Part of a small language model's weights.
Size: 12 layers, 4 heads of 32, vocabulary 8306.
Architecture: RMSNorm before each block, no biases in attention or MLP, local attention windows, capped logits.
Each number is 128 + 32 x the weight over the matrix's rms, rounded and kept within 0 to 255. Layers, rows and columns count from 0. Numbers have three digits each.

# layer 3 MLP down, 128x512, rms 0.0285, rows 0-127, columns 128-191
114129097106150157143150091136158094160113159175184081193093177117068198149158113092141114139127106125115141151143115138089105077100144093130099116133172130113133173106180132164094159117109141
169128175186189102131144109183111163106060105054075029087122096136141052149086146094144103158154179162119115151100105139062109101141127185129139168184178134111105136132059135106068074176109194
131132156141088101067124093111116169117167079075052142183172102120150113132128111170154145147157156156128174065110134068094110181091162089149180183117113128150093149173136166119104121104146089
159152141069090106142110167103150040122116173089091105068132163136095128071107092129096056149100089108137103103141128115148120082158131110123101087183159141167073184138156144125173113096091126
151086083125143166140120172083143147110107157132154125141111147110122098164141133117105114158089123128137136144174132111145118207144101150135146099151112099130135146151114195153151100108099133
110142139047141168138079104136154103158134182161115139148099104121094112118124098129137145132152133110124089134096128125131160059171129069129154056160136169044155156091104170132139131127122141
112136100103104165145086068149166158118176105068108137172136158179133180192146145115197149142092171133150129152115126131131067173123168168133189174094118098139140074166103114106155160172116133
116115135091151123203144209111114130145132133138165088088084151143088162125137171124152100079103118084169161105136149128190132172069099147168120137139112070133159118100124095093080086184138146
154097164157163093142187131203118129127201155122165184133157132138127130103139090187128139116185146196118138123088118110098131123147084148067100130092177209165157122162153133125117160200143140
139147140090112132129156134112201140095133119180179089178151117143115037116083107150130150113142158162100113144147162202121130178100157142212135147107080133110132177101133115095050096107142076
136141042072094102144104100131113140076118140160139114168143153174128172156104112131101114134133131124127181123120120119123190069114091092111114105134127109147092100217123134128128121099123188
166108201153149177131146195114140179084120190039147152139126120172130084136157093133137160106124124086087171159146134210080122130171163139155145136126166116080078159158073153078085111123158139
124095063106115142087134097182173156097102131110155135190096082159131163095135143156139092147115072112119130113070141140147066080164139107142103155145075089173151200155134152171082181104082103
157144154121133110203051061206127111144109116131174139161071080143153125092102142141082094156144131138067114108088113152081100170197159109115060144123129156122079140141099093099084102151108132
109117164172088129115108037134102081162146127157145127142142073167097114145104151157132171139133143133090136101105158095134104088121108131108142213202068137087126116130134096123098153110140120
121120161169127130166164139095071124128161079118106097071137095048133117060178153132165101100168131156217119113205105069139161039058078107190159165140141105115098113149114092139129121152134124
144093159168128187088124076159124100115128141129130113085127109128049129158106101118137128105097079127143060135121146154056093143136099081147128142107124113129105133179155133162122141172120167
123087158136168098111135147131143122126123105145182100098134126122172127125128158102171132168117120109165124156154112141151109067085093157119082152130116124065162139128072073137151123091146138
141082151130142099090108110148137172165150105149081177153113155136165087068108082113102144128127074105145114136151063163137103129133106125136116152161148149201145115162169153159124155172135099
154121127144184098158127155172122101136148089169127146181149162094123094165103114140124132126117136110124113120102119212099099131106110150149123111113061166128127132118081100163085088109146144
077122108096091119139131160063144136132131142107162099070173138119133077102075132150181151165118167094130133147096106110137116087148036090123113110088143113119085099129149115099091133133104119
115092064152164097155127093187129078079086129111100175104116101179143085154069142122134098123114106113138140127141107200094174127186116099144074123115155115149115125140166091080143136115140154
171168145153145106141116118130117142087126116146125159143158186135145123056144137149114165095116119124174095185159078128150121124158148136108188135128127121100122136123115122103178137178135128
153163080095114111136127145128087124165099106120128095140121147118145120068105087167112130180177169085201109169180157106094149112116084105147089143150182134101111149230146191154166112113172107
159147102104143110064102073171120131099113135129097068156121176136112083154129152150108135139149104082171162132152137154146105138119129123115135136152169122105191096159114125087125137202111095
142131168074118117162159117142143207162105123120105107070123141153068138122103187121124117138130125140126098113084099152087115085127162062136147126135139137179168159105140100136145201100134159
097140125134128131109121168113160129127124138114193126103121096137108123192140084143113141171130123145142099098146176108116091068154115145133105100116165138174203113105090137160174102162105118
143126099088154122120084061166104092107152106182113141110126116120123153088059110095165137130131121182114134135165169073115102145078119144120100104041071178105142164152190134086125143160110111
138181109170192144125094125116154101140090149131107137098114119136120106202100102126197094127169094156122143166169116142195188130123190103143094204069084106095115185138119096132136141097134098
159048128128135156141139223120083126095101118151147079151128173098144125170130089100168135122146085207088178201135130087187168158077123150126167082103155208142194099131154157148125081158125110
105063110144108130132060106197126171105112099127148115090086122076153109127120125111149108168149192136068185120146143122153147137205120151135106143053114158149086070083189150132135168122067088
100182096116161152152162112152166070137106119154105165126118151106163103152148142156141106146138125179116084139157086055099164137160109153113107050163117124123088180138108118140069165148119135
171123100121091114108104105087142180149123177133125152146091119134168074131120092115119156093110126115136174120136133102122130141174099128108167112146104112138122098131117120149164082156083071
149161143090133107125131160053103098172127154198092100088136141133070078140143138139083158173152162175139160166148121139097152095142129049107089096165095158165164113089121108101074158030111074
133094149129132144099183162139168135145119148152091167136187105145192126137153107126115152168160127101119085132098142145104098123097117123092148147158125183127170160084032091179203125116142111
130152104134139131181134152154100139129125098088100124127181105114128118124119120127045127123158148162142105110137091119155110146108175097120176110148141118082147104134136105129092135118091147
162161114174125133155103077102156030147100085098072159141117065096140110143100119076112109141165185118162137171098127151133108125103082078114109174136090138130115187154126135125056109102125127
173127119106179119143112084116137123115144089174107178134196148129117123103142124114148160116171076094160089093085087111120200177106130130120131150184096197164116119067175126121148136097122148
120079193083100152099112158122077176113112082169130125129173079166122154173154112152087105120146082162088141113146135082110228133125147203115125149123087149113157130122124171076091072128149141
109177150158077136166136126125135136145119125113130137147114095122143059109160099096117151178177162151214121127150133127122097120157147145127116161134128122078115141126073100120098157214121126
117117116141120159113149150101150143093144154132124115118105135133072184125077137089137134143164127089132166097085148167148149137118139135132052071123106148090116148112127103108120100140134141
125148038152155173118142154162100118164158119110120100065129107124151160110128135060132105124096119115100159119180121111124118132118141130140100097155104108091145130104130168088070120123143115
128130115148158140118082151123159098138124118153136110105086138103110147103179114168120144219152157113115162120099177168113150200137163110133175162135172195130146132166174142120182112083113108
160125135143069170055142103127183170121121142097122076111117126073113121118117173181160111162132092141160162116121160102091099120110208134116098116161115129144144130179166100119138129116121152
155131150160129153095108144147091137154129160027171105174185094124141130160080082172127112131146210155123182142112174133163125164175138122156145137201140146194107199103140144138111127165084086
165061092161175158158128071099179155162102134121162084152124173122097139116135142118103112108116142164154145086098158106129135142159131141101126125137132142151153114111084132170111145101088100
156083051108101149124087169155147170158112145135172138100190111123129209108105143107169112183112076104105113138097127133103113126178182129174153203036091109139160167157146130172202188118092161
106123144149137129201169062145092154085150113151161126176127203114151153134092137049147179116052121159083113103116136126163137147127159055114154118153071184089107132113163105151122155146061181
169128157103158129119162088104183088091123143095121125129168092157128125101161089106165197126111117178080106126139124151128166138158114158098181155183154138140192157113069120155121176122139162
115090107143146085150113126094103056063124106177108056126098110146154106064103099152157109186112135139108112127117090113115140138151100126086100107130156179120168113172163111124078110108113110
139120171053162091097116066109055166105060116134108165110100132159153151122113106106106144091134159177114178128155116126092144147135108183176132145171159170163158130044144103109100127153158093
134091180124065156117119139149147067173173116079101101122155136161087104142135103147144171180103125064068147143108133170135102115172131101137099100118171136095119132124224155101124107108096119
125105101124161136152179112104107104160159145148122124099058146165104144103187132153152121141102117138102175093153102134071140081163088129148101093134105121107196114126177145106127183062132142
147115171152079128118137175100122069113116116227091096135156180134154149159094162086071188145115144126157079135148127121144105118109038181085160137134090180102107117105133102140185150120154090
164160155143124187163145073161125108166082162140085138097106090077141107203059127165134121137167101156115097155165162156111098199130090066156144176165167130139179082145112144147089147159109077
149130088144121139086173101085146136162148097081104065145111128185053066105135164093142148097115089109081198186107111116114105092093115145127104121130141070106140181108107156108193108084154157
143198100127104133148163173101114112130106136149140103094117109059190125154126098096081072178075104095108126110149130088177078034153074155204178134140115125189107083220083111164172130153105096
132166128097140146126152103119111127107124133123100158122154095141073138058082117131157130138138066144120064115128164087108196150105111104094174165129101165143098095131141092078150163122170114
144143136046130121179100177114128110160145126096111123140121157157094142145103178162169130136184128127099148110139053116060102121067103121122104146197117110119131090144128136143132090149141093
109107126172176083111151135111064106077104104089098130089123151118167139094181149136137091173153163126118151149154132124140097125095157114106125075123096119149121106109111159166163095122148118
133143101018159149161130179084135164131132062108144072118107087046146080141097144114167074123175206138082175142149121097184127128121151172099145107114153043156132140122090112126079113166067110
149198096139113137164096084119148122098153155112078127143177204067153159132097176125090147110145114111100107136111147147176136170138118126166127065173145121158195128134161114137077147093097151
100109036122165122198092174133118164144151156139123142240103135103088137125149133091155118112132141079162119107141112050134135099179103129109109087156111154138128129092137136137134122175127122
147094096175084095153130132147094155111136149118083116110139132135157107156106099142125166107083070131183078098131117127101048070126118150173102098100107163189088141136053122124083083151128146
136057096193062178163105124192157084102090141097077069153142093187138191155157106168143151172166127122112140153091118113144199132112108117128141122150130168147117116146152157129155131117111174
142157128160109065086133122113152084135124174168137142171127132061108079117161137178126125027182120130170131109095097154141149167170138147151117146055156089129105155132127171104165186103190110
138114161093074164210146078066203127107126142169075160151160086072079095162098031070113147127084069066085125125135108104107138058184102082167084117159129163103099123103097176188060097142107168
062136106123148146128138177157151072129142180117144085147104121087127087104130125155118179109161135144145152095071093081162114109145142061106135155115155153091111132131046110151106132120088157
141133168140170097133118080082169142101162109213084042096103132132092129076118172165255148124182137114185083077199111156147111088186021146161092151096103131115141152166075118107174189149136130
120118112129130179085122125098122135084125135104105143096096141125161167159152160119140161157150108126153138114145104158163137187153142148111114112114118138099130169107126098150109136123142080
161095111121122209115113094169129118123178143138145123117158109106126139102118074112151105161154069129065103135177152132070122083127086148111177150072176146133052145112117142144111133178124153
139132097084086149140139167165117129102129159112026141117121143134156140132102076190074101106098142173126099172173083171124082130106085119103141126149104114101128140107203107112100153072108157
101111164117154163138104118078106158171073143102111173150136131193117134122135098123111145172129139150177105148149121165127136088162036131202100155175115132115106122097124118119191136061145114
178063119100178093100163113127118090146180111145147121123063133033115112111164145120150131114145159134118161112103155131076091142136168087069134122115117144114205100123144148158106116141147122
161135109094159083114145123065183151141187161131109097133100064150095110057084174145148156173189102064106166158171121167120182081200149000154130112114133070174120174135129107152104159107137124
119157147109147148092111122106105129082094079129143131133233047120121116171130129163140112141154077122052109173150100128130121065157085191091126134155141136180103104041125130145082063182116211
102144161164100088184060072101124139098136145147156116142142092104163150162064098161166088114140138169129145113100134125181161126099219170090127129149121090128118101150103122175162128148199112
157156130102122198156152194080107110166084128131148101057140170110082121111069163127082173093155146126094142162110155113115050162138130124147117104139161114183086184102114143096075111103162157
125144215117087117133177102092177158164128089143104103171210126102136140128096111157179105120103121166163110140141093104147165135138156147141097127095126147128189155171159118122117081100172095
157146123122131107102105127109108074069113214085164142114140131100112127123105093149124198098092108120075105142117138152134113145134115127136151068143123133133102159115144153158114129166122156
085066059192104030122101097166159137115180140172101111091100110129178183103169130148110122161130098109139155193147187182121140141113163072129167128085145108080122116089139121106125125111100133
074169135148128106145130126179122196099110097067141131144193100138192100137092118106160078113030157136157155119177184110184144139090126129154141097142098111101114110120133167160169158122133118
159164158165112199136116074144152208116114135070090151194101146073160099176072101158116140107072119136128128151144132110110142090097104175143172126144124118136136071104110163112164135108151114
172118162143091112069136161115173111180099124122094080052106072222085149106157163182107151094114095083102143086103099157078123165157121105139157178084078133152113144095123076081110160124124117
192084150158162082141102166113127164079156151117105078070117142157191115181204167163179106082207126198119109062162123133150118098134157103169109128146140154142098098107123137126155096154193095
130133073130087140111140080186151119149136122139137134048177170114149214112089206110154163132107130086091127120061131112187083132156153120158104133107098134106184087112134138118093146123148066
161187124092148100165133147121076119136135106117108160102141137167112153147143130103089160110134159101182103087159122182190110151099101196090104099210087151030157094145167143178143143081147136
113141160111099127157104150135141111097104076135145125124138133113172105134147127124109126111119078105160147104127106136170172131121132164079096070106105114116059108162132151143095055175128148
146153133170166196154146118071162093133191097074148122079143127106075107113150101193124141140061146153083125132163142170139142093081133114138147154071169175161170134122129177118056149104176178
147088146185145146109171108090169042119128127134091147048177127080121061132092182101161131152103091086149183109130106140140128114092110056085123175150147101173108149085152110129130171087133138
126093110145079136094095133101146164133112080166136124171131176120132083118121152119142109081152146155166140133121142109173134107100090173110142068037092107121107119144114145148152121110168096
104133179129080087146134165097201068088170085189129162094114105108148118133128089141084140160116138087142101143171094101100148099147148123093151110108062164149070108110083136124102162102138107
167119174138118114127174049180138189127103181156091170152129073183124195112071115127156065104104162116137099165170148063073137141165153096131150189136118120109110076130159178115139142085130095
153150191132110090156120128152115133042180082149121091107148133163117187157066145108091155127160128174126142149132120147123089083178129156110152185181130127099075111128186101140132087085174051
173122131093134108157124158080149147171189149136119161164130121096153156121175140151136148196137148152151076152157160116163166103130116174159078075115167143188189120201159177174119160119128111
119152097208107099147147151094139122140146075138115112089151097119121111149088080144137148100075119131124148116109151155171120117145097106135145117110111118140154097156096134120177100068162114
128109140122128124133056099129121153145181069166200085100127158120055138130076075116192173110141146158159106168182121114138097100123114091187168154041144148111106078202174096164099131138154106
157174171163102191121154141161036154114065134141102091145148107152167131100122127121163152127101123135142147152123186124179177139140111119155138094110089159091176124166115166163112136058097255
102140130107137162146131095121135121096153116153113123122108104191145126167123138161127163132122156065138081094155130151141066120101081086124186138111137133170110084143113112123126116098171137
106079136094156132128108170167116173105078115114108099166129099127137148096134090120091137036094187142148161161119132112184088089142110100169137166106148117122061086102110127124133179136080143
120130206185107156158141134175163097158134152162127139105138159209098136151152104123154142149161079132111161136142146066119084147159093071152110132115168147163100151107143179117153098186097143
129086135125134094160159073083097097101146120192137116154118083081217132167162137147150189170104101061127112158098097223173096134119148168129119132145142111157138124112135146115132120128134049
138139075089166121128079175118135118135062129160139181090159108132112106133110091094112092103140093166139161112173134150191117151142057124138130085126091167132163129120095130148171080127047177
073118186081119145071141153125128075086154140123169127157141096204087123103093158128161244082032154126114097156146117105095147145089137096134210171098118117152131134099139169122173078098144117
097145122137184143147113118088133137116157165144186145128110116150120048074125074170107148112127123148139125115132120119137079125139125152144182096125154120116149104098088130137141061176109116
122159072146161113147174107092112115155147150148047104092124109116133120150078092167159127120093205105131121163150186192122135122123112190172117132112117108142152132162147150145135145106105149
150080091091151137122080129082090048146107063174084117147135143113184162073084138175105171161118194126131101178139080121097173166161128146143084101159153133146169123111183149144135092160074155
106118124120113134114127090114128093151171111105092150057128121174084120135140130087181156120150224192164109133159108035166125151140170098137132157105106088148117127176144086114125139093127103
170056145133155099100172066153103138153135132051119074167111211180082194129163100069117091114142109155119148160120121130092199116118119097156136073154125136139091111139084090138101136147094132
102124151139129123139141137104179131094135138103156035129126183146165115133150167093124122120169198132143159140150079039139101152132125160099104155086189166111111162127104090125119086179112210
052175139105114140141123093161141101099165129114151184094149155089150132161102120112142129176125141127125104113186109047203113155122156141081065141098091080131128120101115100150122103106137098
152161189157147051135114125159044139148165136135146099127158202094143150133157128110126147177145180131198132126101149149101115152075141161105140109178141147097108105141157153159150134157123124
180144075164156107141117115181072105120140134113098128164101140128073134056203125133134031165121127134100137147093143154156159127070111104114178089126194129132185115094177154136148122112066115
107139116181113140118153093113106145160173136144141119123070167153110071114095123168119151092137127105120163157133102158117109105173061098106153150149158137105086093191145150117039167139139125
162138143077104107143116132106091109126113128130095165086135120120131154122197161110121132108157104168102165086183118132161112130078199118108068183136080123130143178063108120122131149096160127
141048172093183136163148119149141168152117201087094149185149160164167080115106081142142154127081129083165099111169108104120115082142111162167180110165151132102114146149158124131110167106193113
096126083170162132130090138178090115126105122123178119138107141103184128091183103109057141080096180110130062144104072152078104143084084136075077118118069171074100098138078150087140124151110142
172107139133213121123105164085133116127158139101125108129134093088131147115158110136159097172193124148055152148126144127146138142130095114128127159118108165123220136141124100153116151113139192
126142140108117079133155128139140124139082168143141136123093158113103086099170133170145162161093143097120089178107102104056125114129169106198124094174143181149131167126100145133101114129083114
123164111131143129132149140122084097122122100106130152105072138093126175184117174116082087102126172172132089135111199077168188117148153097123107089116127100132047084149111150090147178125131116
124114127101203123119101059163130162124187141089117128144176100152094136128114108175102127164185132102153093136166088156084189128116184150059138111121196150119108107132125124142093104111137143
080188088133074157081101188109114126170198109123188123100160119077171086081118126152058134182075136118171132113144094173110107122119115075124132129132171082106069050105134135060185052123142135
085181116140141214119140144137112141129136098201106152113149158051186104132094100151180164158149150114155143189183103136120102124099131151116062084111107150142143147162106158079138112095130115
163173102139157134161213126128127080198094141141132157158103143111156130162164084097103147134090152139157111148095136182110107229143084091110146123106106163141173103152180139092205150092109120
118152114122151087146181104084134128142142168118189091131102094150097109064150213131110097128134165140127149129208135141102110166125163133118153081121090068147067120094149124124055121185114126
104145078208129134165166153133117118085091143089149090141136149093132133140162176112173073186095056067123085129139097071129132145161094115078129139076140140069138125135140113111149115114120154
150141128112144143169157136132134139164153094199101097198124119116137111133135114134068167101094132101116189140143172181122121120098079161167174161121102123120118178040122135195159127048128119
110108158095122141140062130108171122064155147083158131071127105146160144106130085115120112098141152059112112168161134125113110129116177099128081097175183137076162122134116139114174156105075107